config.toml
n_layer = 9
d_model = 320
n_head = 10
n_kv_head = 10
head_dim = 32
d_mlp = 1280
vocab_size = 8192
activation = "squared_relu"
norm = "layernorm"
norm_place = "out"
norm_eps = 1e-06
positions = "rope"
rope_base = 74100.0
rope_fraction = 0.5
qk_norm = true
attn_scale = 0.314
bias = "none"
tie_embeddings = false
parallel_block = false
extras = ["value residuals", "short convolutions", "an embedding shortcut", "learned residual scales", "skips across layers", "capped logits"]
init = "uniform"
init_std_qkv = 0.0183
init_std_o = 0.0183
init_std_up = 0.0183
init_std_down = 0.0183
optimizer = "muon"
lr = 0.00806
lr_mult_down = 2.0
beta1 = 0.93
lr_head = 0.00426
grad_clip = 0.5
warmup_steps = 0
schedule = "wsd"
decay_fraction = 0.544
decay_shape = "cos"
final_lr_fraction = 0.0
batch_tokens = [32768, 65536, 131072]
seq_len = 256
doc_mask = true
train_tokens = 397500000
steps = 5654
dataset = "wikipedia_en"
Each number is 500 + 50 x the weight over its row's rms, rounded and kept within 0 to 999. Layers, rows and columns count from 0. Numbers have three digits each. The size before them is the row's rms in percent of the matrix's.

# k: layer 5 attention key, 320x320, rms 0.0869, rows 16-63, columns 160-239
# q: layer 5 attention query, 320x320, rms 0.0858, rows 17-63, columns 160-239
# v: layer 5 attention value, 320x320, rms 0.0973, rows 0-33, columns 160-239
# o: layer 5 attention output (transposed), 320x320, rms 0.0845, rows 0-33, columns 160-239
k16 098:472441536493554583471543549498490453615412347426438412401516546568535479454508518485448529441388466447510505450558543396476439429477495456490436467467529488585521488457525456651491524382527422519434542503430472493464561531505476455507534499
q17 101:490434429558429447504442513538474425551501448527510586487665553482522466521455475520429551536507466395463497425526487499469504632447603492485473533518489481594506502495531481548466448399417491461541516539410534512626499559414567546523423498
k17 099:432574557568562600484517446443476526611529479481502532472516624508492457509420467577454420458442471562606518546517500535585584644515502462460475434463614482601493451394537580516585514465486628471467513490599514510489408577438522512445516475
q18 108:482573594422515499530533494532550518542525541495510413424520462561468642500461523452457528485525604570509459544497485386544600471475425516492428493500532525540470527412524511627364541582494504432484498482492560487519439520574506481440510512
k18 107:520510490485515463539516530495535415566553527512411494527510495583456456493553474577463498513548497493417394442494493448566449499486456483539464526498475489535536409395498505351500532378515514608509529461445538499511490416531449561532505461
q19 110:532453415533495530517521480521515453585528659507510560623426567364503502511474462502501480558512510541494508518542575487518544492557425496492507488451504460423523480418449544529573540546474558581527535509492518473402481564500500501501477508
k19 102:478391514578440476520472507491502505564457549507576550531526476473557450499499472466581506528461531440529589533535401523467527510631537469555546548507413486503435457489500512479490548526481507547416506469467561483582549425529472539458533495
q20 095:474543534420511546532481506450551548509479607475444483487538533450501541478468496545486514483550534538531456503487475626431473596382467499525425450481544459421517512512540507513492360480430511460459399468455538544447548596481576476570536492
k20 100:548534552434471482533467508535498470472545486499650493554491549485428452549579450458489602522508562464501506508494473535403455575473550534454470561438378524463544558527467491472467539462517550457499446483490512452501499439457601529506478454
q21 091:467492531479520481402481439554516488427513477506470507514492405408441497490496472592509475417469555488450590579501385533552465569574414487518573548461431566471457476543514492498485462490521497448513500465589528499459516464485463507597560477
k21 094:372504531451437511410517450521483551514501561470527509458496584499447438526509560553485434417483551472520550525550469552505486455473444459451506442456493553501542446491452565549534523511530503491533553527466536360503555542537493610454511500
q22 098:483496518598539450421575554405456483485482486377499571509417620471488548461439551509568451505520530504537482479423437449528514445459502512459500450455503556561521555473503477488536540566492494483506448542457517462588418500531455559488501485
k22 100:462489553500499465526422473513496459458501520491616508534464607503507533528521442495440530537551498449505577494464431464463464500476493421504515507508466627441518462507521494569457493531506566528547562500620401466513471567605460502555418501
q23 100:541490551506591549571517525464499527551545492490506451499557566562460594534541498508493463459546396529526460564477520521484518565404416509522368450505560484598465465405510493435526530482429484631494536490482487440556537612388484478491506513
k23 101:478535528438525577520521450547520516437469543449475539485624562527474495452503469482540480512467424444501550502488504523568450527403523434603509444515494504575465475471418456501441478546522520380470515404479492534449497417429445499503421557
q24 093:526486576416493367643533455502504460480535498488592511543470547508460502549502485402485538475526458551387544441479589524524541548497458447497475510478523479420503510396543515495493502567522541538564513513546511444463518518470523590419581536
k24 103:464521532445469549512474499494504477434477318508479458583518556453516584525479470478427448574536496505571476476427548461501527485480371446545503516497543507399463443497473496437503483466477431520437520548513553484497413522458409492475543540
q25 104:507539553488516510510473495490548526491567499443485508548491489505502482444468492525464549370497497449443457432411555511636551444387460637474526584510485548528510443503477486532499533553510515511511465446505504556457487521523434410532547449
k25 101:596450476542478578488430582535452465487496549544485503583528435499493511467517538529538454513452518477432465559587507468491533470483473493480531496456467513535583421557420468482456377484476510496511520502472459504453514562576457529494532517
q26 094:529540503445484465464496517583483490487498517528563495430493495552591475462501463467520514444467443550531566462474494542426509524461475463538474519549505486571511487531509491488506462458509585577578459457442507379565488512512567516597491454
k26 101:533541493474508453489529537396543455471480492566501568533494576506482566490471502485491530510444535408460473415485369472485449467497439488423474542476548483486408509489502512462436482461435444532468546610489509443530461477451429376495507525
q27 099:558516587490504508572561521538555550569505408473621542463535474399551567508557565507528506427484506547502525493459475454496493482540603504538500460448524528484501467470562519527554445425555510510535540526506488492325548511543369520499514491
k27 100:519546512523519564461493556558517448453446477520525473533434432415420505539454456475402498513506548508492540521569568384555487469543613459453461486467465564535448508575518557450482454560507537535562505397554594451487441544536436481466459464
q28 095:563510477526523528474504545524543496475475486458471462445368550439524449485537509495492443469377558485497485477388465440506548601526579600499502518564551543466549479564501410520507439547487490470529452542483495584526526469438454508439530503
k28 103:512558611528518457488576512417493465520524589550516538447498548532447528464470437374554504531549481487474519581478522486502418531520571458547505484531480554529455511518502519559562528371577566522454570471522494541591517466567493557475421485
q29 103:446445470492472524549470509544566518539558495523347507488442503483549486542580409474533540501495593525555598492491529481565453410478522521506436442451529570462486477501450431559415553542514491483476480486516541467459434490552433552517458520
k29 102:422550501426560471484487638519457491417392481445455488503618459526479439506476403500495482459539431570499482515485446533554477471498478551500546505534458462398479389584558554546458564497534417515453458438502604543419460576538482491457553583
q30 096:564547443520556545502436483492511567587638416557520546507500550506441508551564501486513453500486533530456529549526512502547483467529464592522494516433460482356479503404463451505460581493486450399430535481440589502513473494383519516477503495
k30 097:579387505588462524475525572508453486472467490405504450523538479458554502518428443515534523509497548499522449517508458443572554469573528500488499576499522495391573478566480489512461498471447487573498497487517538549576464427421447471614535521
q31 103:582561526461416446596528485495545415621534432580514474554467518478496429474542552533526447497484471487534543423549470568441525535499432457481520486502445470413496484511528438464488472515464427655470448500505434450607531430510497470477448474
k31 099:577493466484530444504484578560507582482601469449571460469472472512521443535452475510576521570557433517606488469506460456503489390475508555497461520489455460565526592441534494444487506520503477453515480434441494553484498465560443450530544481
v0 097:541541551489526527526480464559470461452484476506477439473491469522514415501515472472521579439570391489519537473526489499516491509541496482440507562628465536556501451483546487449538481593596531514526578492450482518517512505499487513498600458
o0 096:538510568543511455497518561552484440489500514562470515525522527469503554411526484445533456522550496504526435498427570557490531521545475443491477430537484557523566529562523403567507463501488499463466557440585601419468423486526481462537497554
v1 094:463464500535607497469519549450475666483552627576473554545500545572543429557525521512447493377565432553484467505562495512509459520554516433546529537490446406555426499519527501471542511504578564522551468554526525533511432464493508496508608545
o1 096:529453492556519496478504588535541596538537449493488486463581429548499460526481544403413493524467520493398514448457558543554549523530497514449548469502498496565426550473566509519520477477604561573519575513501513532531434430492508522567480445
v2 103:473495466486469493442496533530452524550430478497503416534497497531486556572438531417546618472554504557448442495466466501527580509475476506527502533571552525492605519543457476507574577493464561511504461612505533518508433539530539577486510467
o2 099:469491452488488414540486486508518518402456429524505434503428437542420435478487527435511527475535505455549504493524437490513500492474513515584514503541385454559477469570474548517435541502593520616551594556529554442471504478446523550433528582
v3 102:514540524529534534449465485416558467427452493501478492455534575493441615452496587587531513521503540416489539550471508446477410457490513490522504564549508570486439550455513517493530499506531562485560468597561483540482557483504552569691556392
o3 102:578486512508578428563509391449495575562511587534611559422486542406496553488574435502530556496477437575491458492498565419478581508450570426614412483535547478496500482550535437521489420485530397527486431447467439513500376517468522475537391511
v4 097:546494463550476477448521480531580556497434509446543519469546388541508519524482516494507480471483540493567504506650367528465608501587533509493507511497483447450557516544544472530499511439503483494537446560504553428438583501502522544529528479
o4 102:443421454436499462477546436525466448486489486546510521565550539431446572417511418467455409566551491482561476524557536438525476525419467506448510424443574475467427426449500470534461542405483516551502571576537533456497459532467516536483541531
v5 101:561485465544482517498407513528540472555481483440495498519436421494463556509602485442446526469461605612420495523515535547509447489438461611501533547431445410475526523445578586531526473536501372540530550507398495390510496459465507447560556525
o5 103:627524485517480538497447492520501517494556481479511507505450528490529449514448498429459537487426429608519526437556538460522480524477447525471545490519510534587549504563537496519488505521517571504524522489428438534561577493452522491558489528
v6 096:562521427518490506480475377503487533514588477544493529569505476490450487469530599519572420555513482488592533476475502478509568520449516580526560568394482432601429527589492413498637435467533478380419582545536486379512488529503483446507493519
o6 099:444506456442517512417500458498574453586486414515510511527532497640441510507549448501396609522574510473552456513535485481543503577552499491488517553494427450536525428476493513545425502411618410528516476492486460528536504555474495483509494437
v7 096:461492460517464462439551503546503393404535457459500554573508483523476485565496366535509553534534496491421441501516482537541408479486456519501532466498487604508440485474514437482464511478432507517398512502589391539509573418516443522458399441
o7 095:452448555538549464519472514589483547408530497506457514443502465483463463552535484450431521535483515487475465546498487512473461457477469516374433496501487507544452456483515463503498457542498528543457485448596450458589394457541429451482628535
v8 096:535580520438508470515475583504479496535646490479503562473466494493533609565584379610496432489465501514553405441471458458518497556488556512461447468491377525546520531524536521521565428506495570502499608534608525548470499437496511500456465459
o8 100:571550399410521522549486449549422417513491580557471501483453525542522492443523533551449484449533504450525543532482439495520525515432489460446505559499501473425506606515427615513442454475485451628496489489566515458483559533458429488429537423
v9 098:396460456466525554579588456505560525491467445501563446503435535538493486563570467542460509522473566545453503465521487505555435520530562600444493528451548514480493441497474494488627362415493399482437575557581573515430513447587431505552521495
o9 093:526482537461509604462548493427519514525602504489566461471544625554470456466505390535464476471468572471575525487492474498497483506493345478460488470429374462465513474517403473476533516439524517436514536539539498559447495526517479483463404575
v10 095:502510556473434450443545482510438590522543444428576462484574489445554542560451526522376483572479472586402580502531451479469459550431623524498427550512450515479505533449411565556437446518554556542550484541428516347538507423460500572573454608
o10 102:460515523608499478497503505494468461523456593466476584467497491489539520416542512525504421530476403484440607526556554468506434483341515442505461582510461465484462528381500462459539505455514482568581466501401422584458594494438531528499473455
v11 103:529397558532399548463430571521437448483563562522531479460546418470552466503491526486509487417507569503454526454524556511488547474473518517543496433504409559512526537476500450578470503412528591482486615532605418495504534527500535474437506546
o11 100:600453524552432484462510501552526523468479499533509480454482554396502567531481556442500524449481563496431588481469474458443520484430574506489452429620429479508423448520568515458446572503485555594546497553491559463451512477524442505518455555
v12 092:444493552613490599603566524510493516494449433446551434475430526484482389602462413501456499514473508420432468493520599467490578431574510533461528523514399543504472449522452535585431504582505519502469480509508434460576525484491463476508438442
o12 095:536456532448414474482487592552574472460393545497539446481499519476539432525506457536510436547502609496450537515487421531487515530564361485505601562459491380407442526495497407485517481550503579525541485562393429522471443522562475557503389358
v13 098:497401460523632505555473558512430470398475470632384467395537531426501496537478514518474525452497486532480492498502483405459511527560470482578471397461500596537393428485550530417451510514512540579487510534501514469447529582599520529434544543
o13 098:457505506528520471492565433550504580517442519499480537546579437413512540513455448477454489531525531564417402562525528427599601431455534558519539492449540456577419498546502444541468514516501464472497512499539608448553461391485481500515519540
v14 091:426446554439548495476439557564541462490530478502446430557470519552500573526461538568513477483610476524570545446510560496526494522502504440441460492542544510477637565572589412415509520469607474592516550565517526490448525487491543499480537441
o14 094:513601550377559518450508477502552404657573457525460536509469496432504458514547557448478484537488547438550455502473538526569493465530521462536401464416586527579433457540513560492406498485445512404523455505522495549476396500530462568471485493
v15 097:506455424508487488536525486475451514567491477538461528563430508570452465557521556572471483532413505474619514435508610435560507543467506426499481438527518536430519426393544495545477490446483567484487484469480468541539519527548495553534570487
o15 095:445489398578402601487478460598451550438507497597507454496531528534594431547516526526500429517451533489502556474505543500492562473538541488609492432461516493555506565525458547553482432482455552492515551502471509492499479513578551516499543604
v16 096:428474498526431559503550446503422368480389504438456453456563499525484592476449482512507509466487524550494450502505299518562560484544479546429504609554495411460550493440548498464518417491513513623489494542475654509569499598578470509460467511
o16 098:435467569515452477545380537538458448550607454512552576544510537490476447424549416575544414464476481425517427467545474550366605519477543458391511533583444401470594440540522542479541538517455487550475604545534536493503526475558486548495478505
v17 106:439515517512540552404491525597476518507442456518616497562514538500427559542569499503527451425446445555521514515565569426479500559433470524604423465454498479466442478476532527499541494609512551538552505585537435418435496450455447439479495641
o17 109:448510486409541489441427524610584428515453537583546595472537527471499457516480532475481458475519478429461500481494475470545548522521535504549540450448534543585446513578481520479644466533538557560463454531495430421478601534487492477426532467
v18 101:532521528489525492523496418493511491520529557517466571509519495477493438537480558433518521592532390494531434485460490569483479542446540481504447455496535443569456570569483515486466494561488550451540443614552507439418487460498528513505504474
o18 100:563477518528576539452557544521496443499436488474507484414534468479475514364471527559406445549459484517573453510448466426515511504566604564459547538476459440492517524499555581408418485499513596510573428590563623535479514439489425555481540503
v19 102:501446484511425499507592461536471540533603376417503413493494478525625470569430469534475519497366522510539505543514646476487513545500505614517490490501546524544539511549546470454468495453604551510445571563482482526468452494484457511445609554
o19 107:524507565477443439531430586477484512481449487456536507476459471556545513430428535507404491502539420501516538534521477510419467565493451472533516549458567501536556584428498516554430518460503508496395527416477549507549559450415545534391485514
v20 100:420581571515590491521484392516419488427447474475498549536506522531555365468533461572516486480474475445526425448503478514544429584587499473500557458481422480427475543447478440439452553520544479548404433350542360603494506415455491446616452457
o20 104:454478423514439521515523483518458408499528505535508591530513409482493434519492500430510504539513521450433493420492501537510460484429463534500484488424469572502510572538478519501548522523477519520553535437513431469388440565486570525458467500
v21 108:417558582487466526443460521521627419562489448572505461520524475524600535527504552434451378528424483414530548610512494498470542504548579502478511445547438573520460455524491459463544485489483550428433507545470618565507501482517564449389520445
o21 105:531497447529535554547415470484545563561541456452493494408537449490433502575594532566437419503464536501511472489540496386501511586516503526476461470486507475536462581501432453441490425443504567511421423420576576493575483468502503589517444423
v22 100:512434450525623480611522512449498499569506514492481496498504517450581583593530455577506541503425444371523449477460521496430564453588476375489541520423492472464550484441500525470476576561474587528497496489507477551447564490551512491436470641
o22 101:481393399556522511479524510511463477483507651579509550503467452428573518480541393521576454494438492487424498476460507494520391447557572447604491531467455546455529554554455412549535524515524495510512544476554513586438448485566481491487498485
v23 096:542481534549455528536485526429607473497474487406466500564460420488560412517574464511532443471511505448502532502484430437545376508421470531484529486584516532523530546484521519475495519571485534419429404456425606503480473469562537480507492497
o23 098:443457536449536439541484525523400490521587508622506458551466581568591468412499590519486472467452478522485515524513543458494438553508404501359511461532484521499558527537535515458422555589489573496497518471447617506435512516428506493525399556
v24 091:521516560518516534490446540520494534594622542451611493548498456562487496502378484403489509472513498506608534468487443526449489506466481556496492458442504468503553506508518465421519516525414493510398516451538491454466520641530491546453552484
o24 097:529469421443459522557455489505585410533525541506490519507422492519526587609505501436526527436543556399569519493493496535590408551500598536512508478464488509552520450392536524411479469536484534471529428523583564562571534559497527575557592461
v25 102:479517488459539498452406474443552377443562554457449535545505434478566437481449478530464375485515554594516474500493471536507506462508452442559489470465543523455533519556510475516469546422402521555526448497433476559489508354477438498553614481
o25 105:430510412584480589482544480540518541553473486438416554522484491585492469533462516611494459517487478575537511511542472434506506549386481476470404493486577440475474423475490521526505530526407514488530475500500538462487473509456429460523480411
v26 095:547537604436437493518468506465514504431537482498506497485511520414418548391551545445473649555479469644517519587503519471454443517585540530496527471425507555512529577502507434523451508559480526501534455533522503469479443507465430552490524540
o26 095:478532589437479474575488499426459416562493601440465491474580471503459453582518497521512556531542474528459487531479505449488527414455497457476473438516449487471483481515529427447336529448557410483497487538399441398506562492480500513559592450
v27 101:496565526437490506548438597452519502501496494481487421523471470507398438498563479457425428514501536494383494474432583496489518582479466416509521477493509488466525502535421480536484548465428434487452532619579504513466512520602503435614486550
o27 101:502530399457504544410431598444446511413481577408447500481492457531541478501488535548604548418441480566469531525482498429377509454540526495450452550508574452585494548521605502511528523544489497569520500516451507491507446582445522485475508553
v28 099:559455480472554522509434475476447432570468398597542509327528433496530580379499526450464590471441476533419496542544553499486494488438534476501491606544468480497565531521480631522372434461623592454550435453596462547486465565547535502526417558
o28 101:543415584504510557513607460472500569441580510504413357551584502502516502450458531520599452538458473489473529494446556468540534521582608445474506552438518501415461456481551469524460542455556594495529547569510490535453646482538524536432569550
v29 099:459540509454492514427381450459546467560482433479452525537519497476407449513472504507525547489508481510426420516469524434520509503437537480469481448536465478504488458472467528446613536541588528535517484453425452466501540567456552438533410494
o29 099:549529512519425534494492515452539470461557497515510495555492468554494439552493514457434416436479586561469553488543559470520450458511545522529477456554497453578480455532488552500593469571392515522599504464476514534505484492448473506535485565
v30 106:519466455459597485459498548531452499526560456465544523453525458475532559430428572504545458401444511594510568570480639509482441445501487404446490503548473450521529504508487573527470463533465494455452568540535518471516560451517480483458481533
o30 106:417434444487513549486569470438528406564464467535525570471458486503579507499490487512538461516484483452441532546542568534414464484495651492479515532564434428575444489517510437501493488415474455501554548473506517526490604474556533444533478539
v31 098:463434534536555507503538541492481537566567531441507437621522520496578507600460669516477479535469495548562524460531481469463465475562517553490577473572422483467497525501495433416543582486453478435557508392452503482501492459549491398489469533
o31 099:443572538483483406537520511530451490557528444531406403433497478500594532456487495522526563498514594460545530536597509503555477538488470545521473492567577405586430465601536521433520526440508530478574542488535480486475467548502535495471477476
q32 065:526553484431461537602571437544509582476488430529574465525594547517600597471434499466484439382572513504473511535475598482538408401501519498470543499470517501530486569586508532505516510584537452530515411475418549549460545445496427448546451566
k32 066:407452405521451487422488444497631525363548527465591501477554519476534532502469519490432599538430502487508470415524538491590556429560570427484478508501539495496496532472518560500518484547363453428564503460565468522530541463559553427561513460
q33 097:426536563588558495473510516435507488486538492545437449538556546482543565462515491494582445526475498478548508437476495576496538594532551492470432540440524497536508469553497585439470459504456423495512503490486432530368494496512525479439480506
k33 084:535521503572496455482463566541565503499504421435489494503578447516433572490412467542396490593460486467394564517506499485418528448479484537435456497383428533547504612490514487580512381567466443477543478479511467592445581480541441473553513554
q34 095:424540531561544560567498537442492523553540432549460512465446466549474459477483433492417515425532472523487465469512482453561486399545404478496587500500479515600483443439519511452545523494533437523557415485472517460552366553513556479506444529
k34 094:470438495465505510410524522492385588405444489475557570517452506418462456501544501456527453435556587563561439489469487462484501531447537408462639493565497497436458361536554514427519604466487534557459524492577516498580423477506532518495531506
q35 093:503422427482510505532505474530451441570515585530488545559432491582545500558467552508540473447434483480552478491410478569542508507535483466507535528546483499537557585543552545487456571570462465559476493469502492543541461482434480405576508531
k35 110:385490419454464569498550505548448538482496578430521477485439537546489476462542434416549485529556460492439433448481515563445540508477480489472586531520498508439522455512525478507503572442557560577481561518542517522517382459495504497515449507
q36 102:477463475453542463539559504534429412533482549476471545477558529471551527482449507559491423464438508483638509429462454512523545598444447506471497527513467489530521406436361418497487528471467474583467454452423542482471632578376417311492479558
k36 111:446516427415513448521481523470547500534434554448509511451531493550438565524500449455540538538459572478568494488578490560507485588502523505477510453572508523541493478505259504494472552511524475493563481522521493553550642513379458456535469512
q37 100:527498475556556498408501493507492441533462517502631489515459474495455489501461472451487493565529431475522539415520470503479490527497543518498507537565381470500437586516385585492535447513549510499537484409520447496471559562510529456541534521
k37 112:498520589530488479490549609521517561512515427514559476526482465522516506548554526490509532492517474496387469461525533525526494543474578466562537462547561540528474551523387508423487505574478499560457512531476513546465481501492519552517500471
q38 103:503437549495537535436467530450531473453499531484629523525466432583487512427490512463507493458552550416492539533606491348474464398496416446520507520483491516524535444460396516570480622510471530510456557468531461512508522484564486571485592455
k38 107:452394543632511502435521493613487494509542513480545543555436535576496518495493415511526511511575563515485432574603463336505549482467460457514488488525529529556509472462478474532464490432495590554511562549455560400587541575572462571457421546
q39 108:521530551502537474461498487466490519591552492440503589517447560524520455409572454587520475543547460523556478572450541421529481508560449480564537470488534553465586495448529478443414491448470564452511502551485517452486359445565580463546479423
k39 109:486397609472553480529534489508471512622429424519577500515474571366513490467487437523558507535522488521473518552496518415629457535530539561484466559425480520449421444455526488504494496478489473543528557494485517466521272487569527600485488526
q40 067:510517509520527506494561474564476455495466481464588455538503476479506530493452475533462497388530559479493511483439507446443503438528523495447556505469523500508447520495596448513517550435472547516541433564463550502531518542434517521485522444
k40 068:470510471572518533446593540498531470429471517585496502463460537473434489486432454557506426475486492464426521470516484600519654600506508490494420535404503516458497428504368474540466453489468431463478517536438386436531463446517561480506448439
q41 072:509498584520532488547461506507527533650469516394567444480540556414543425529445515506491521484442497480546480492503469465573470381499443545548534482521474594475549573517412496417528523550515472555452507543488475521449440518533425467516577620
k41 064:508463518403562479543481461544551488523539491538498472500500561506413531486432482530538400554537490494445511483553493500540572623581511498487447501467447351489482495459475485560540452564369490549535518513474496515489568484525546597519482453
q42 097:562597496392435571521498496542500459488447496458554468462330519492492432542545453485511534426511486494512459555581445400556492467524419512453635512557499475448488552526423460486474512479474530455470453490513503505639431496561579524483507457
k42 078:452412481432513488492531521506477558425462423558580474577459482481532514477540501469511538536537508559553435494429572478484571539441401385560464462581491499490516426484509525432560485482474468513593514539516496593440427443532520524511537615
q43 112:570449569496496506540484486546440464565476455462498582464434397367466541528575471498508457474517455400485520562502480434521455421471488521543531501521454465448538516555524526453508457442414479529491472451503482503517379467507634600566484507
k43 101:547506494554527545480590498497500501536538487481584520548514475447517455545495557335519408482466552493472509553568469379476493473503548484513573484487455462400522525592560543508516626540467416539460514530487472523517409471503563594555514496
q44 101:384528490529548425491479475561465494448398512503483463524570473420440488477538488538550492518431408407494500500577476449542463521486490483478530472513521458538490493409435465482487459490545537541517495513467490461311450526531491444485457449
k44 108:513499533482523525509548546384517499409505507464481426468555451452536498539490473579453440504553540438475543472525546527513534478501563520540553508553437448535518427498484585432533574591509519482433507517577511484432436424510461455446487520
q45 100:520499584553465564579491495528422469508461524487585505538441558362492507444538479421499518437514562503470529440447409491480533508509630574484461556430497516520475524529622487477545532497479506426456451428590525445539505557530537536521525505
k45 114:513468461547430410503513499503515503530572514531552516533494530496488472510444435507488522493377535523508543475379557599481489620509611384471464499510483503493445517483549463545426443433485552526571487577492564465551486475590520450471498495
q46 109:534639557482504545466547505482516449524500410569414489451592510592479497538485488491504445469604498515491554534503543436499508523458412472469484515517490463517460584562531532461401501487497432464509521521548462462551458522537556496502536509
k46 112:554474599508527581507430458547493484497516482439500400472514472530497479443459471497497500586522526493468458449515464523555476511437399515470403463520426506560523496578539485441554508543483501500451630439571490479464389537499600470522573462
q47 100:459383524486560509497534530521450499516459469484528596425536601569470542488504528492516529486496489393484487553492507532506529588503373505465364483479548478409449467560485455451562530527492431519521495524575500472646485509464599552476559525
k47 111:547571505522567443520455426531475521505538499504481532517545544544486470510479468422447532543603508481544500538507553515467478643477450539442391494524498531390547517442533505447441604502526472431539557433516468487470473471503634570534501422
q48 105:499490556560529546509518419500485504440506518556471478478509461593452462434476516543552469522523439486551476342575503462492473557598527405481645455457491572621451492570535458515515414558539532453455505498462530453516350524467568463442472452
k48 102:507490555455609492482487530487515464526520485565514565534472506625494483459503572459452519477439374599474469377440445359505525600534555481496501528569512485544562540447550502552516611538502483556462557486484512504474409483487503514525518475
q49 105:428426540545538411584562488555486469536545566589496452511461466559577519512490472464483461543499507518452450598454461443431556410448473474485443543487447498507516517510464445479537550484416446437497525496450524437477565530501517451523440565
k49 112:473519491675458479509383523505461461518518512565480491483479551467568467535515494515461511422517496516490507489460489403446439371530498523495488515468579558493484552439439451433433505509477499524497547425456496538402486463552468435446488411
q50 103:520466443554432443462530519466483472531430395448501443495431501557447474576503510559441459491478503518516436576485503525473504593524463501520600486435453510553562477465622423523499499503535494477523518427504512494566572536484555590419481464
k50 109:584448494552542440570491513490463527541484538452522546506488583517554471439483516516568587488469444475555529556489515498466444514558546576482604561463548515508496545483572524517525465492505573531481511511479539472514623462494563518542564428
q51 104:612505438406480511533435522474413439585504486447573563510485510581520559436635432467554481515507405455458549550572523458528480465446435563529469479433519556482490516447526455554582465460480492548580535533496558446463607521502405504468476568
k51 104:490445510436503451507501478570546490458478496485502436415545432570539484573454613461469468503456463482530507429545564442431538411511428505523394514538502471500546538532431539528519432529532380469468501523440476474505512452558427537430487514
q52 103:519510489455544487438475502575477448456518460500502457470458459320444429515505474537453516554513483494474451543573440520414509464459434566487484510532424565508468523590446489429486502547474597517503394461469499508516478519392560504604476470
k52 110:487500465464538504522462511543518485495467520516512492566502421294581572499483448490567507453504559462552446480406491586552437503526474537483440517419530486464453541612508505433519561529453440498485464475502529550563496462350659523490510535
q53 103:375589509583448530588492461523487466422526452454529457509585512482571491439475554531514494504482577582542501610595581607523500522512580498512460413461546475628461518504570514492492403527442513463453412553445534534426478434492572520491493473
k53 105:442510585493494542513545463581455513505507516562534517530532535533545569459561568466485531493516458492448495530554490611421529521438526446488367563481415447462457419432568465510492565450484510490496460455548526473414469539515494434501516577
q54 104:436428545511469487420548458567540444590493550502509531460521543508533486565461482545529495541483518539562408489462495562523501467535619464522467444456486508548582567431580524499517545455452504403471482483481449495468589535547488408538511487
k54 105:409543518489564487451519528435478474589480571488490544438482505507454573494498508524584531489518522452476577511466519487568467503461581527506479532533463541442383564447564559541520489557596438481449468567471500502533544504463511484544507519
q55 097:535543481484588506506495535530516555414568521595448595493493473492482558467536495489518581518518540581457501528494508458584568451413490538487484493420455487563474521469614466583532554475460551511466560494460589505565406505474489556400506538
k55 111:517456474494501522503482512433531510516527532503474540497459434457533529507480471575453514619475508518504539603526474446543503377479447473493451497532440470566512516477642544508571492432483463471540489592540492513556462559542322558455475451
q56 105:480450523505485447458491454468471539513513509544484482519527494475407484557473514492470539506488464517498543542590511485513540451421522510525608468558458584512482543500441511483548466519526458595427475565444496510480485594406401496548474550
k56 112:493561452538495493554484495513490505518553481524500401514447558427530496497552498542483537544543474487522418477582566539438427469468494485486613574468506526581543542562337473479531493476568487498468525454484524465483514534373448541444518454
q57 105:492484485473459415468409470510485421546542358496518466531459494538461526516542541553520493500525470414453535531476516496534500530528597423511485503520465570466477531565521569543530507466511493594512493462450421533627439532511584506460449488
k57 105:477469445430453518467466433550546439595470444499466491487456553566499395468470463492486577559470474434550494467441505392492501663563564480561535536493479465470481577415507454456404479606513564517501488501473500538582493482483483469452613490
q58 106:482425499504542507444482472502441447531500420539473505542532562493455557535440437492444514576489497495433459532543548530474486471440452434509475515478486486525468468451525534503533510568489475531503436574471536522529469527527605522520523494
k58 105:446609536466512473582573539483535548559509554483489433505533508464537494587476575551531481518514571545567478499514504562596502542481444488485461477451506534561532456520550535535511526546445522558493539407539539450500498484454669532505504439
q59 111:535520506589514439495464525521503416522485498481495470460490450473501509561545527506538553536526491532469441536411452508458523565520526516514374483483496588449502525489612484475501444379452463492507520525528537461468403477641510503481571503
k59 102:570519638531495473524514503408456560528538494451468463556491519510476504467553500519432549498488424488572539500435498444498465607499544477454357516508492429511493542502656430479475489486558577554508429486462535516490525440573526446555577534
q60 104:435503486440458452479520562488491424532478425514549537509672539446465495552614533507547462572502511505433505622586474515475438553405438508501464514478438554514513449401541479475446483473518556490470484456451501528436538551442450502462530567
k60 106:479530485476507471541486441517529564574504479524549472512598474413563474575457542459546461457527521455497553547531461463422589476470520474511446434545449494440436473347550532493492485407515537530488557450588513526541424469395415557463490461
q61 104:572599514424525552568513503471502495442507535525507428518517488545485511506419582557481483577467524521465531536442496559607510532443347497512443502518468473517494462515342493512487497488564571477629597439512497546470457511512506503432486516
k61 112:502460539372473503496477426456547456473512526445511517420537436591564490567447436447477484457490533502503550421461528593498538545499346536515535478484530465499536447502311540472608524450521515422473523555501583562508472497466408520444505497
q62 095:609558565451425550468468519523482503478458565520566458461486431425554505526526494442527495453513508380567494603527513469464504506511526600523540433463475419413441540483563522487483485498524543433534578525570477490365589484521421459578529524
k62 110:542489584401510492492486530519520550545455574457550522437467497401485576495463502494491517480558498537521548476508484441476446412484496458493482540482571510543555500511567512511453492548544526438507536471489500506445585475525443454452467461
q63 100:408528488689454574586511468551532472516470468499545504516461476463566543554495509540546512522513539491530480425461477353395447507440538552498413498538498410542496488520418542468477416551481452572504484530489448545483496434517360599484468504
k63 101:441432533729512464509473533500445507508505565530459530412478480415472534530467460512499534456464560500545525447510540377529554569547573517458463496433494475480504484599410550493424515560499503480502534563506483475444596542521419447520516545
v32 095:501464520544530498481472483429469490493491488465507448522576534526503446462543541458495446504513478471517553525549523608461528487532478523608527476494503537527467505444531512459533466497407583511575544496465477421555556420551469430471424462
o32 097:411508437542487568499474473494540418400467500426492490553520477558505445545466523581484532518525596461464400483461496512431388491511493504563527466545598507516460429447500510507521486497567558486411513473516435601462467562532517490578553529
v33 101:509505443513498442462470577529565481436509526598506439443419452511472488565484480501514506510554559474535488578542490454542470536563554511570509423556550546563595483511487500530496459529421575467485517506549538539445514504541562432455539437
o33 098:538452504513505578459607491519547568540512488443466527448501492499475407495498443490565536507464477385467470504519516510533577612504471528470601510468466625459487531464441554591540513518582479530462546465553576488459448474514459533507442458